config = dict(
    head_dim=64,
    vocab_size=3020,
    norm_place='pre',
    rope_fraction=1.0,
    qk_norm=False,
    attn_scale=0.125,
    bias='none',
    tie_word_embeddings=False,
    optimizer='soap_variant',
    learning_rate=0.00357,
    weight_decay=0.17,
    lr_head=0.00598,
    final_lr_fraction=0.1,
    train_tokens=110200000,
    max_steps=2949,
)
Each number is 50 + 15 x the weight over its row's rms, rounded and kept within 0 to 99. Layers, rows and columns count from 0. The size before them is the row's rms in percent of the matrix's.

# layer 2 MLP down (transposed), 768x256, rms 0.117, rows 133-239, columns 0-31
099:35 77 33 52 59 68 58 36 42 40 66 66 50 75 69 79 14 41 60 43 41 43 60 22 32 67 44 55 27 69 29 57
088:53 78 25 61 33 46 36 55 61 34 62 37 67 29 92 46 30 44 23 17 63 56 65 48 44 53 35 67 69 66 38 72
090:40 44 63 44 60 45 49 48 42 56 24 50 50 57 59 48 22 35 44 46 52 56 67 64 50 29 38 48 55 43 44 55
100:54 46 39 49 64 29 63 48 45 58 69 34 65 32 41 20 38 07 61 52 61 61 53 57 58 56 52 55 92 45 56 70
102:18 16 32 49 65 47 57 44 43 58 46 44 29 56 23 62 62 39 55 48 20 07 51 57 51 81 50 46 60 41 38 58
109:74 68 43 74 23 71 57 29 66 19 71 44 26 38 50 43 46 43 60 67 45 59 33 60 59 32 80 34 59 67 72 54
086:41 51 31 49 58 79 36 57 33 47 43 45 55 57 37 26 39 51 42 34 58 60 75 66 59 32 43 73 60 53 34 57
106:46 61 66 52 55 45 38 22 47 74 81 89 53 43 54 47 73 74 43 43 28 52 55 71 59 45 43 28 76 52 54 49
098:45 68 39 41 46 55 55 88 29 56 47 86 55 56 69 65 79 74 40 65 44 49 54 74 50 66 26 39 23 59 50 51
109:64 64 41 55 53 37 56 54 59 59 50 43 54 43 41 49 46 54 49 75 70 19 32 59 14 56 44 31 40 80 54 40
103:31 40 34 67 48 27 58 44 35 62 56 60 51 43 56 47 48 74 72 52 47 15 30 55 33 29 33 37 40 72 43 55
108:61 30 50 64 77 38 17 44 59 67 57 43 48 15 48 47 40 60 45 55 62 83 64 52 43 77 54 66 51 28 74 06
100:72 53 46 39 36 55 72 38 50 60 29 49 50 66 73 42 58 49 46 48 36 42 38 72 54 63 57 59 48 22 67 38
099:56 22 46 47 56 57 47 09 46 45 39 30 60 56 63 30 42 68 51 48 79 76 14 38 53 39 63 50 48 59 45 70
097:34 67 24 39 60 26 50 40 36 76 32 44 49 48 27 52 56 88 70 61 53 16 43 57 36 44 31 32 40 42 47 56
099:48 54 63 56 25 68 34 70 56 59 47 61 53 30 58 39 27 83 45 50 69 61 41 66 44 44 45 73 51 27 55 34
106:45 39 43 94 38 99 41 54 42 61 45 39 17 54 58 45 52 61 48 61 41 40 35 37 63 67 60 76 51 36 63 51
108:84 54 50 62 28 60 43 62 58 59 36 43 56 48 37 57 65 46 46 36 34 82 42 46 67 56 57 59 59 38 57 27
092:52 40 66 34 43 16 47 36 65 49 45 47 42 52 47 55 65 21 52 58 44 45 52 52 57 65 39 64 47 66 40 80
097:92 39 50 55 50 69 55 24 43 44 19 38 49 47 52 56 32 29 59 63 43 59 41 44 45 28 58 47 48 61 39 44
099:48 18 35 21 18 32 65 54 28 66 64 47 43 52 51 44 64 24 39 49 45 62 50 38 74 39 52 48 46 71 63 53
100:48 58 62 55 43 20 31 68 30 29 68 65 49 64 37 21 18 53 28 54 69 34 63 59 46 71 55 64 68 34 60 36
098:43 57 42 33 35 66 31 35 29 51 29 72 62 69 42 37 36 33 39 84 57 39 60 39 54 56 29 57 45 49 34 49
098:31 40 45 17 45 26 39 26 64 56 63 62 49 46 23 38 63 69 56 32 55 43 49 61 64 62 86 30 53 20 63 46
104:36 50 87 45 23 64 52 41 68 33 67 34 59 17 33 26 52 56 65 35 55 65 35 59 65 13 25 56 26 54 14 58
101:61 42 59 53 68 21 33 30 53 63 17 41 60 58 32 35 43 59 61 55 43 72 00 62 63 36 41 25 20 40 53 49
094:45 57 40 43 63 76 32 48 45 43 67 72 31 20 65 55 57 43 53 61 73 50 44 69 18 49 63 61 31 66 43 50
100:66 45 42 62 71 59 56 74 44 71 63 47 34 42 61 20 39 41 37 20 55 69 43 36 32 66 51 58 41 48 56 67
095:67 53 36 56 40 44 58 63 60 39 91 65 65 53 29 64 69 57 31 34 39 68 63 29 36 51 41 58 36 60 59 49
097:70 39 35 49 36 58 61 69 46 35 55 62 47 43 68 52 59 69 51 47 27 55 53 58 53 49 33 46 33 30 67 52
096:62 07 41 38 21 31 55 47 37 45 43 46 77 78 62 60 69 56 76 72 49 51 55 47 50 30 33 51 56 50 46 32
102:47 64 84 50 54 57 52 66 46 30 50 54 57 56 45 35 51 40 33 38 21 41 77 59 61 65 58 39 77 33 50 57
089:77 36 42 58 74 40 29 57 04 44 52 53 24 76 32 63 49 38 62 46 58 61 57 42 65 64 36 52 83 42 15 45
102:62 51 40 42 57 39 41 22 32 48 63 59 53 37 65 42 61 67 57 48 38 67 74 30 26 53 42 44 52 56 49 48
099:61 50 39 15 57 65 70 44 50 48 20 41 63 38 32 66 32 54 54 56 47 52 46 52 18 48 67 45 58 45 30 41
094:80 39 61 58 72 39 58 74 49 42 37 37 27 56 34 81 62 47 64 36 50 32 73 17 37 48 62 46 52 43 14 72
104:32 73 59 56 58 57 41 71 53 70 58 35 44 37 29 33 62 59 83 76 79 34 32 47 25 37 55 61 38 61 67 48
097:42 21 48 48 44 74 59 60 59 73 61 69 61 44 55 56 46 53 32 49 42 24 35 33 25 66 82 57 40 24 61 45
105:52 15 52 49 38 34 60 49 42 28 43 72 45 15 65 35 73 36 69 79 46 83 29 65 51 41 48 43 49 51 28 55
101:53 44 46 64 40 57 55 72 42 49 57 63 65 26 43 40 57 73 28 43 60 20 36 48 61 58 28 67 81 62 51 66
099:38 66 57 57 33 56 75 51 41 62 33 58 33 15 65 58 43 62 46 33 32 64 58 58 78 60 38 64 47 41 51 56
102:81 51 55 70 49 54 43 55 64 14 41 45 36 56 32 43 50 51 61 53 57 41 24 67 47 41 64 54 57 57 51 02
109:65 58 43 31 73 60 51 66 59 52 57 43 64 61 56 71 45 66 56 44 46 51 68 36 33 25 39 55 51 70 49 41
107:65 39 74 76 57 40 23 58 29 41 47 60 72 40 55 66 35 45 61 46 65 36 36 45 39 59 58 47 64 46 40 89
103:53 70 54 61 57 72 52 59 82 54 73 53 42 16 49 57 52 39 74 52 73 59 42 44 62 43 25 56 60 21 46 47
084:27 38 46 79 44 63 76 33 51 42 53 77 51 38 38 30 25 81 56 56 66 70 40 38 48 45 26 68 55 66 60 39
101:49 51 57 66 44 57 72 16 40 49 83 47 43 55 59 51 60 54 56 37 41 40 62 37 46 72 49 72 53 45 30 59
104:60 66 12 41 54 40 19 53 48 46 41 53 37 55 35 63 75 47 49 61 60 62 37 17 65 39 34 36 38 48 62 74
102:53 40 70 52 35 47 62 66 46 49 45 59 60 73 37 24 55 72 75 51 38 39 20 47 41 54 68 34 56 38 37 64
105:65 61 58 60 41 29 38 69 39 31 44 64 41 45 43 46 40 55 43 37 54 37 56 25 41 39 35 60 50 54 55 40
104:29 27 52 60 50 49 57 61 38 37 50 57 34 39 27 70 54 44 40 29 98 44 42 61 84 80 49 54 27 37 43 43
102:51 39 40 40 38 51 50 57 43 42 67 61 67 28 38 63 50 45 84 39 42 63 41 61 75 44 30 34 36 54 53 36
100:28 69 64 47 16 50 50 39 59 86 33 56 41 36 43 70 45 53 31 47 49 48 63 29 58 67 40 62 67 28 46 38
096:49 46 41 57 47 78 52 26 37 45 50 72 53 78 33 52 50 41 45 64 50 47 61 44 52 29 55 47 42 69 37 36
099:12 59 70 61 42 58 42 57 40 37 24 43 55 82 49 45 18 33 41 54 21 37 48 49 46 38 76 16 58 56 50 70
097:26 44 53 40 60 28 20 59 70 60 48 85 38 56 81 50 22 54 47 44 69 41 27 56 21 68 54 34 44 58 53 47
095:33 51 65 46 58 41 26 63 47 92 76 33 46 74 53 44 57 63 53 67 61 37 66 38 37 48 58 43 39 57 21 56
093:84 67 73 33 53 71 55 56 34 61 67 47 48 47 47 38 54 56 46 71 62 54 56 78 55 44 42 57 46 48 60 60
107:39 82 52 45 60 35 66 56 63 74 48 61 58 54 44 35 79 57 44 39 50 55 52 51 46 40 26 36 50 61 60 76
099:67 40 46 56 47 28 36 40 44 48 82 55 65 34 46 73 26 32 55 43 55 35 50 73 35 53 52 55 68 47 50 57
105:69 68 15 51 43 50 40 62 27 41 42 82 30 45 74 43 33 34 45 55 46 56 46 47 60 41 37 56 53 49 66 56
104:30 42 67 45 32 60 48 50 39 23 49 37 49 51 37 50 46 50 67 22 56 33 64 52 80 58 56 38 61 47 65 38
107:50 62 63 55 60 60 77 40 73 81 38 56 52 76 40 84 47 27 48 37 58 31 70 42 57 58 40 58 59 26 44 44
102:52 55 77 78 74 59 59 41 50 72 59 73 49 55 55 51 46 49 74 22 54 60 60 52 35 57 37 41 30 85 32 67
108:20 37 63 64 35 42 41 41 36 41 45 44 50 53 60 57 42 45 76 51 49 76 58 34 55 26 41 45 60 59 44 77
101:30 50 39 57 45 25 43 39 49 32 49 38 40 45 50 35 24 40 27 47 51 42 56 82 73 63 47 44 77 46 61 42
096:41 52 49 46 07 44 49 65 39 43 52 27 53 38 33 53 58 65 25 29 67 44 49 61 46 37 39 64 68 70 44 36
107:61 44 61 46 52 53 65 60 66 35 71 47 48 30 31 36 50 47 68 68 65 40 34 41 48 37 63 46 73 54 51 61
092:51 55 61 42 46 62 53 54 54 54 37 54 65 66 47 66 33 39 55 54 39 56 27 44 25 29 24 61 64 52 24 67
112:70 67 62 50 32 37 56 39 61 71 70 47 53 35 39 39 38 84 36 44 44 28 59 42 52 33 46 51 57 43 53 56
110:34 47 62 66 64 58 51 68 74 64 71 48 58 55 54 40 78 41 69 48 30 37 53 60 50 45 09 46 22 25 52 70
097:31 46 34 60 34 39 37 56 34 21 65 73 54 60 57 26 60 56 99 57 40 46 44 44 39 60 49 61 61 65 53 46
103:39 45 45 59 39 60 49 39 61 66 12 62 57 58 46 58 61 59 46 51 60 48 69 65 47 61 71 48 48 71 33 59
112:47 51 74 60 60 52 73 61 55 28 13 85 61 52 58 49 43 68 42 56 50 58 43 54 55 51 79 74 57 60 49 67
096:51 59 70 27 64 45 43 45 51 55 28 52 59 48 42 81 32 51 58 45 41 56 53 45 40 25 53 27 52 67 35 39
095:51 61 48 25 55 16 45 43 47 84 33 18 52 78 70 55 24 51 68 54 31 46 47 81 53 58 42 71 91 61 65 53
103:22 32 44 66 30 42 29 46 47 55 21 60 43 59 68 81 67 41 53 52 72 40 46 49 33 12 55 46 35 32 51 29
106:47 00 58 25 54 38 63 53 47 47 60 85 32 41 34 60 57 52 26 43 55 58 22 60 58 29 55 44 60 58 29 52
101:38 44 38 53 40 65 34 50 40 40 50 08 56 48 47 29 26 27 51 71 82 38 56 51 40 30 62 57 43 31 26 53
111:63 36 76 43 56 57 11 72 44 48 46 65 43 29 35 47 55 74 50 78 56 28 51 67 57 22 41 31 48 67 65 22
101:44 28 55 31 48 38 58 46 81 44 45 29 69 53 77 55 30 45 38 62 46 73 59 60 36 51 26 68 73 77 60 16
099:51 26 25 49 66 55 54 39 54 55 56 43 44 38 49 56 56 52 72 71 56 43 46 35 47 53 29 44 82 48 67 60
097:79 31 43 42 20 39 85 48 42 49 43 69 38 66 59 68 55 51 31 56 27 60 08 44 38 49 55 31 48 51 36 68
108:44 78 27 48 42 42 23 34 48 55 47 46 79 44 57 59 55 71 48 65 35 79 52 43 55 31 58 74 35 71 34 50
099:41 48 46 35 47 34 33 29 49 40 66 59 50 37 63 59 03 70 49 47 37 51 43 75 61 84 48 70 42 30 47 67
093:37 78 42 67 70 65 67 56 40 65 32 21 53 47 46 50 35 47 47 63 81 36 43 45 35 41 68 74 25 48 49 65
108:24 45 43 60 71 39 20 49 72 32 53 67 64 43 56 21 55 51 49 56 56 42 40 33 49 33 35 74 66 74 81 28
095:34 47 54 56 27 44 47 48 31 64 51 65 47 53 47 60 37 44 55 57 11 67 45 33 61 32 52 86 47 64 57 76
090:42 20 70 37 29 34 74 43 66 37 29 57 34 51 33 69 38 42 59 52 35 43 56 46 53 37 71 54 39 20 70 55
095:40 61 59 22 27 43 43 32 57 57 47 76 44 70 76 42 53 44 24 49 38 43 61 40 67 55 48 48 40 50 41 83
097:66 73 45 51 43 56 39 60 29 47 14 58 58 23 63 43 55 37 53 67 40 36 33 68 38 58 28 57 69 71 54 53
098:46 41 48 43 37 58 62 51 30 53 20 61 36 56 52 74 56 52 49 18 55 45 63 50 64 41 49 88 59 33 63 65
112:58 47 44 54 62 68 45 26 74 55 45 58 48 33 66 56 47 56 52 54 80 56 54 95 48 44 55 62 37 41 26 45
084:40 39 41 46 61 68 18 48 36 43 76 64 44 55 33 57 31 56 45 44 73 54 39 64 47 52 64 79 46 57 42 74
105:56 50 47 47 72 57 46 49 51 43 30 49 33 21 21 88 25 48 60 43 75 43 60 69 73 45 64 38 23 34 42 64
127:68 53 20 44 40 35 56 41 55 27 48 35 55 41 26 49 67 79 36 55 56 33 54 39 74 55 44 21 50 54 37 32
098:55 49 58 34 49 69 90 29 52 45 61 42 61 78 43 32 37 62 44 17 84 64 45 51 45 38 36 32 67 50 27 49
100:46 50 35 64 64 32 61 59 73 57 43 52 33 37 46 46 30 39 13 54 52 51 43 45 45 41 25 71 51 42 64 61
094:36 58 36 77 61 49 59 58 37 33 31 61 42 35 43 58 51 58 46 68 41 42 34 44 41 39 40 55 63 74 51 50
104:59 44 63 35 61 88 50 41 62 55 51 46 52 58 38 52 65 51 39 53 30 41 34 17 47 52 55 45 47 27 66 58
097:47 50 44 52 51 44 21 49 56 22 64 67 28 50 56 52 47 51 51 61 17 29 39 43 53 34 67 48 91 63 69 64
099:57 45 49 47 47 28 43 35 13 39 29 36 44 67 56 52 51 51 68 67 54 40 50 46 53 63 29 31 40 56 68 46
117:35 59 60 70 63 44 72 45 48 65 22 42 61 50 74 52 35 60 78 50 59 53 56 38 44 57 74 90 29 47 60 58
100:87 48 90 39 47 54 69 50 70 49 60 35 58 51 71 30 35 47 26 55 52 77 18 51 44 65 60 45 67 46 68 52
100:42 25 68 36 61 32 59 49 58 47 52 56 44 41 32 64 39 60 53 51 59 53 59 58 24 40 44 64 40 17 54 36
099:60 75 46 29 46 78 70 42 57 57 51 66 84 40 39 58 65 46 60 75 37 74 45 66 41 68 46 57 46 69 44 53
097:34 39 45 44 58 52 49 25 40 48 44 60 48 46 64 53 46 30 33 33 61 68 38 58 39 69 42 27 25 59 84 60
# layer 2 MLP up, 768x256, rms 0.129, rows 134-240, columns 0-31
103:40 40 59 59 58 31 29 63 48 42 23 42 51 65 40 58 43 33 32 72 35 55 56 62 67 86 62 47 53 37 81 63
098:47 70 40 47 57 83 64 45 16 22 72 42 11 49 36 79 69 43 50 55 63 43 47 20 37 65 58 60 44 56 48 55
096:45 43 46 49 38 62 59 74 56 52 31 59 47 52 36 59 55 59 63 60 27 38 42 69 90 45 55 57 46 60 84 64
096:54 45 28 44 40 66 51 43 62 58 59 49 57 35 75 49 54 45 27 57 36 58 28 37 45 67 31 48 64 36 54 33
102:18 66 45 53 45 39 57 60 64 51 80 35 62 24 47 45 57 65 65 35 64 65 77 44 41 26 58 49 69 54 73 53
097:34 34 68 57 53 23 64 51 69 30 53 67 56 58 35 11 80 50 59 15 36 66 40 38 63 56 29 52 45 70 81 59
103:61 35 34 44 44 69 58 71 48 35 57 44 22 55 19 41 59 26 52 37 48 54 46 85 12 70 48 56 51 49 53 52
103:65 49 35 99 68 40 52 37 46 65 45 45 29 49 30 60 72 17 82 34 57 33 68 78 68 46 63 63 62 47 55 51
115:63 16 77 46 48 74 22 42 54 32 63 37 48 63 45 51 31 50 64 52 43 43 47 58 46 47 48 70 68 47 46 67
097:45 28 67 32 81 45 32 52 55 42 50 53 33 55 54 25 35 44 37 59 57 51 38 33 56 56 45 69 52 53 56 48
104:47 69 38 78 45 68 40 39 48 66 83 73 56 67 42 46 36 39 40 37 59 39 60 75 41 30 59 53 70 32 37 28
104:60 34 64 56 46 66 53 53 48 46 49 68 37 41 55 80 51 39 35 19 00 22 72 33 67 57 57 35 48 29 66 41
099:74 77 08 46 08 57 27 35 59 49 25 56 50 50 65 40 73 21 70 67 41 46 44 38 47 62 47 64 58 55 59 38
099:91 71 62 56 50 58 31 59 43 54 36 00 47 68 49 40 58 50 37 49 41 45 30 42 62 72 50 27 43 27 45 38
096:44 44 68 47 36 60 25 37 47 52 58 58 41 42 39 62 65 49 65 59 74 76 28 56 52 49 62 48 38 44 58 50
104:51 49 28 51 35 45 52 69 79 67 54 57 32 43 68 36 65 48 42 61 52 53 51 29 46 58 61 48 41 36 39 52
103:42 10 54 42 59 58 91 18 68 59 44 28 23 49 51 27 72 46 53 58 27 57 56 40 55 60 50 60 54 33 49 11
101:44 56 40 45 56 54 32 46 56 59 45 49 23 59 30 55 41 65 22 51 42 26 52 57 29 80 23 27 49 32 51 16
099:39 47 56 47 66 45 27 60 58 54 71 56 38 48 95 60 67 72 56 36 52 60 65 58 53 64 53 51 53 73 46 48
101:02 17 19 41 52 55 51 66 71 54 60 85 55 54 51 57 51 57 28 46 53 21 43 15 42 55 68 30 57 44 50 50
094:48 43 63 43 39 41 69 30 78 61 59 64 70 36 40 67 75 41 60 35 40 39 45 42 37 58 58 46 61 64 48 60
101:37 46 83 61 42 31 26 49 71 47 69 55 45 34 71 49 41 45 48 53 58 86 78 69 51 53 69 21 58 63 57 48
098:43 30 51 43 54 89 55 43 39 68 20 55 46 40 58 68 56 34 92 50 52 68 46 38 46 40 18 80 50 30 41 22
102:67 64 79 58 42 59 52 63 57 33 50 38 58 40 39 63 39 79 51 72 53 35 73 49 57 59 48 44 39 82 71 94
101:43 49 54 60 60 52 43 30 64 44 52 43 26 34 55 50 43 43 49 55 43 58 64 28 42 75 67 43 54 50 45 66
095:61 58 52 44 24 45 34 44 40 45 37 46 50 58 51 72 44 32 47 43 53 70 41 38 45 65 60 30 44 60 56 42
098:09 37 39 46 25 26 47 67 50 44 62 55 59 62 39 47 39 34 33 66 54 22 47 72 66 69 42 68 38 49 54 72
105:21 29 62 37 39 42 09 35 38 49 65 37 60 59 39 53 47 44 42 66 47 62 26 58 51 55 40 55 43 49 80 37
099:71 78 68 29 34 41 64 79 43 82 60 52 60 62 97 62 11 63 50 55 50 48 54 38 40 55 64 30 88 67 68 82
097:24 13 64 39 82 40 48 34 37 46 55 36 21 51 55 62 39 38 52 81 56 59 35 61 48 54 65 37 68 53 58 61
094:47 30 65 54 73 43 54 30 40 42 62 79 51 23 54 28 38 94 26 31 45 41 13 46 33 58 59 23 54 21 51 69
100:53 54 55 87 29 54 53 34 37 71 86 57 46 54 71 37 51 69 42 40 57 41 74 63 38 45 73 69 46 93 62 49
098:51 38 49 59 70 43 78 37 61 35 65 71 57 49 43 29 43 69 69 45 55 48 45 20 35 80 55 62 47 71 35 72
100:26 54 26 51 45 49 22 52 45 55 74 45 49 62 42 42 80 39 36 53 54 70 50 73 56 64 59 68 57 27 41 24
105:44 43 54 38 51 47 40 38 58 45 56 51 66 60 44 62 36 74 45 51 34 34 53 51 38 63 48 34 52 47 64 70
095:50 48 56 54 48 63 42 49 61 55 48 31 74 48 46 49 73 44 50 31 42 58 63 72 66 32 55 43 43 43 41 43
091:36 30 44 59 85 68 64 39 55 53 63 38 57 37 51 48 41 24 57 63 46 68 58 45 68 41 39 27 53 69 36 43
100:24 45 45 52 60 66 58 31 30 61 76 74 56 59 32 43 65 50 62 34 43 56 59 65 57 49 59 40 60 56 60 56
089:48 37 50 42 33 57 67 51 30 61 28 62 39 51 44 79 71 66 62 34 56 49 34 71 57 50 56 68 32 52 51 35
100:34 63 62 46 20 63 64 40 72 38 69 50 67 38 49 56 51 42 61 68 47 56 55 66 50 48 77 66 66 64 38 49
089:55 24 47 43 63 44 39 62 39 42 66 67 36 34 49 39 30 68 61 68 59 40 67 52 56 43 48 66 46 40 36 35
118:50 63 49 47 49 46 46 91 55 59 56 30 45 47 53 41 50 42 61 38 70 59 06 36 39 23 40 62 59 82 65 50
097:49 41 64 54 54 71 45 48 59 27 44 58 25 60 29 42 62 41 71 45 55 65 47 42 40 30 47 51 52 47 25 50
085:55 66 37 51 32 51 68 37 56 51 40 45 51 63 55 53 66 56 50 62 44 68 51 68 62 56 55 23 26 33 64 42
089:53 53 32 33 70 54 45 70 55 41 44 37 41 78 58 54 36 39 52 28 36 41 43 50 52 59 58 57 35 39 52 65
093:62 54 17 42 45 49 75 66 71 44 69 24 46 57 40 23 58 40 57 36 64 70 62 60 51 44 48 40 72 41 57 30
102:66 53 38 29 30 75 34 33 49 20 64 61 52 53 60 38 34 37 39 54 47 56 29 57 45 52 52 67 29 64 45 42
109:57 37 70 56 27 41 43 59 44 57 65 47 63 35 78 66 62 40 33 36 39 35 48 66 80 69 44 41 55 29 50 47
107:64 64 35 67 43 69 50 64 48 48 52 53 56 58 54 45 47 48 57 46 41 54 62 41 69 45 40 40 41 40 54 33
091:68 50 52 65 67 33 41 35 55 34 45 35 69 49 47 51 63 43 74 55 42 58 29 41 71 45 53 46 43 22 56 57
095:45 22 86 49 62 49 39 60 51 36 44 37 42 52 73 59 50 53 47 53 75 38 39 59 60 64 40 72 64 32 41 51
087:76 47 36 46 35 29 47 66 49 46 64 43 47 56 51 55 37 46 63 42 60 57 47 54 26 51 69 24 52 37 75 48
107:40 72 48 56 31 44 64 16 52 82 56 65 52 40 35 56 66 34 50 52 36 61 40 48 61 60 24 52 55 52 29 30
121:45 30 77 51 59 50 37 23 43 51 39 65 66 57 58 19 60 67 45 54 65 43 69 57 49 46 37 36 65 50 44 24
096:61 73 66 49 42 64 61 80 64 64 61 54 24 61 38 47 70 69 40 74 58 63 40 54 65 69 55 64 71 57 54 68
097:47 58 31 63 24 40 67 36 57 46 60 52 38 53 49 69 54 59 66 31 62 50 67 40 59 38 48 45 25 59 72 31
098:60 60 47 48 35 36 35 43 49 42 48 20 22 45 39 63 39 28 61 42 37 60 33 12 60 40 09 40 41 33 37 21
105:15 65 62 39 73 46 18 44 62 40 54 27 35 47 49 65 47 57 39 33 59 51 52 32 60 46 44 83 65 64 68 50
103:20 62 57 49 41 49 46 41 65 63 52 23 65 42 64 55 68 79 54 46 58 44 55 41 51 46 53 59 48 43 63 38
095:41 28 36 64 39 63 53 69 50 37 33 23 92 45 65 24 47 47 43 45 57 67 41 57 38 47 66 29 48 52 81 50
099:47 49 33 40 53 43 50 48 76 50 44 47 41 48 50 35 64 52 60 25 31 31 54 53 47 48 58 45 30 58 43 63
101:44 44 38 27 53 56 53 65 40 73 73 36 22 44 42 45 41 69 45 27 50 59 56 50 76 53 51 39 46 48 40 47
101:77 56 39 59 67 61 25 45 64 52 38 47 61 29 42 38 42 57 85 71 42 68 38 57 53 68 59 40 54 10 40 61
108:50 67 55 53 67 67 34 69 51 78 72 58 66 53 58 33 49 14 53 25 38 76 98 67 67 63 52 45 57 52 55 65
098:38 61 49 31 41 63 72 64 39 31 49 43 32 69 54 54 57 20 46 52 37 74 33 81 14 38 43 61 46 31 60 74
102:52 47 45 44 35 57 45 57 70 40 54 70 68 50 26 55 82 80 47 51 61 46 53 57 47 58 46 25 50 54 74 44
109:28 49 43 28 57 70 35 54 60 59 56 66 28 46 23 29 64 00 62 47 48 53 27 49 23 64 35 30 54 55 43 57
100:48 45 73 39 42 77 53 64 42 48 45 54 57 39 04 35 64 49 78 69 53 71 68 70 61 57 63 33 21 41 69 41
117:43 55 27 72 33 75 39 62 47 77 39 59 41 54 33 20 63 43 52 57 35 41 62 18 74 72 56 45 52 42 63 66
098:70 54 78 55 47 48 61 47 29 56 29 43 72 43 59 65 62 43 91 67 42 53 36 59 40 70 74 47 30 42 60 71
098:61 39 41 59 81 63 62 38 65 44 31 48 49 61 21 43 57 37 21 42 35 60 44 50 21 67 42 49 27 45 41 52
101:36 45 22 37 59 56 66 46 36 51 37 32 45 62 27 38 41 40 46 48 51 29 26 60 43 35 61 45 58 52 52 40
107:55 28 58 50 51 61 33 65 44 50 49 83 27 33 58 29 67 49 29 68 39 53 47 44 73 50 41 23 32 64 53 66
107:79 40 65 14 67 42 58 14 51 24 34 41 21 56 60 73 50 42 66 67 62 42 59 54 58 57 66 70 43 49 35 27
094:30 95 46 50 23 56 63 66 49 52 50 61 58 45 51 49 59 62 80 15 68 45 42 56 37 45 34 52 28 49 55 52
093:57 24 50 69 74 39 37 41 56 37 37 34 52 63 67 39 64 44 64 53 38 36 47 32 45 73 39 55 47 54 53 30
101:66 23 44 46 48 57 49 77 35 46 33 55 41 26 65 54 43 60 52 48 53 66 34 41 69 67 83 65 38 56 50 64
097:20 57 41 55 78 53 67 41 50 46 59 66 44 73 71 34 32 53 52 37 53 24 23 73 56 55 59 49 31 41 44 14
109:54 53 46 42 49 71 34 41 26 36 56 26 37 30 58 65 55 57 56 45 51 58 66 69 54 68 37 53 61 36 63 32
106:33 27 26 18 58 60 62 38 74 36 42 42 55 39 46 55 41 52 62 34 38 51 72 49 55 42 53 58 56 42 53 20
095:53 24 65 42 56 70 62 55 38 58 63 58 65 39 39 35 62 51 53 28 56 63 36 29 42 69 48 37 74 43 49 72
101:38 52 49 75 77 53 60 44 69 55 60 40 65 43 51 38 40 69 50 56 49 48 52 40 72 40 37 31 89 42 64 56
110:52 41 51 33 67 42 52 49 51 44 49 46 51 41 48 70 28 74 65 34 28 57 75 55 62 53 50 52 60 45 47 30
094:69 38 65 41 30 49 89 71 41 44 65 63 58 51 57 59 35 84 27 48 45 63 41 61 60 67 57 65 72 43 48 42
086:59 55 57 16 30 20 48 45 63 89 76 69 66 44 59 49 62 48 42 36 45 68 46 47 72 31 43 65 53 47 57 66
100:43 96 44 62 41 53 46 37 47 35 54 57 55 66 46 30 63 42 48 68 43 76 31 44 57 45 69 45 50 44 75 22
098:32 41 87 48 61 52 36 40 66 42 36 45 34 14 58 65 49 52 41 58 52 21 52 57 63 60 61 15 57 25 50 59
100:43 58 38 82 70 46 42 55 29 57 30 51 43 29 50 39 81 73 61 46 74 74 35 21 42 80 49 43 47 55 53 37
092:56 51 35 71 74 45 76 58 59 41 50 28 29 41 29 34 39 56 60 20 37 23 44 57 50 40 65 52 56 19 53 30
102:62 57 63 45 66 51 70 48 69 73 81 47 84 69 19 30 57 36 53 39 51 55 50 38 72 48 64 74 58 50 51 29
104:47 55 69 69 53 51 60 35 48 32 36 24 49 38 44 10 48 40 61 51 76 35 59 52 44 45 50 35 58 67 78 40
102:51 69 55 53 63 59 28 47 71 34 64 48 70 69 57 47 29 42 55 63 93 60 37 34 71 57 73 68 60 49 38 45
088:36 48 60 40 54 73 47 76 48 44 52 61 82 39 51 21 43 86 56 38 39 57 46 27 48 57 57 45 44 71 44 57
100:39 65 59 46 34 68 56 60 69 76 67 55 65 36 36 63 32 61 62 34 16 67 64 37 40 67 44 61 48 52 45 69
123:48 18 46 54 39 78 62 42 60 60 16 63 27 56 45 49 63 46 74 42 42 65 36 38 40 26 67 55 42 33 57 35
098:52 48 45 39 44 54 46 35 34 79 64 56 47 30 42 54 39 80 69 50 57 78 67 37 42 25 62 40 39 52 41 36
100:61 60 39 56 52 90 45 45 15 77 48 35 40 25 34 41 48 54 16 66 55 60 54 50 47 60 56 64 77 33 42 63
093:81 51 73 68 42 52 68 68 66 81 47 49 43 45 30 38 36 46 66 43 62 67 81 56 50 39 18 56 60 26 59 34
112:50 66 38 54 45 54 24 66 72 50 41 57 22 58 38 37 54 44 71 26 42 39 43 33 66 51 53 48 53 38 65 51
099:14 22 73 49 51 46 13 39 51 38 33 62 50 47 47 34 46 63 40 44 27 68 44 75 71 54 70 45 33 39 46 49
102:24 44 48 66 32 63 48 69 55 87 60 50 49 50 16 56 46 60 41 33 50 73 50 49 36 25 67 66 58 49 40 46
106:45 56 60 60 48 49 59 33 40 46 64 45 60 67 49 37 55 39 46 20 42 51 49 31 71 41 65 72 66 54 65 39
102:41 63 44 44 10 11 43 72 28 48 76 63 51 52 41 67 59 55 56 71 59 51 50 29 50 51 58 41 55 30 65 48
103:63 44 29 38 65 56 38 24 62 68 62 51 58 44 53 54 32 56 58 35 71 06 51 56 45 67 45 58 49 60 58 50
096:55 00 63 33 35 55 23 41 70 45 77 23 31 45 59 33 59 70 60 42 32 46 51 50 55 27 64 22 58 46 56 55
097:72 52 21 64 26 46 46 40 66 09 44 53 31 40 43 57 56 51 79 47 52 60 50 66 46 59 34 61 69 47 52 42
100:22 69 63 66 54 59 66 48 57 86 73 58 74 11 14 70 48 39 54 51 43 24 65 53 55 43 53 50 55 48 50 84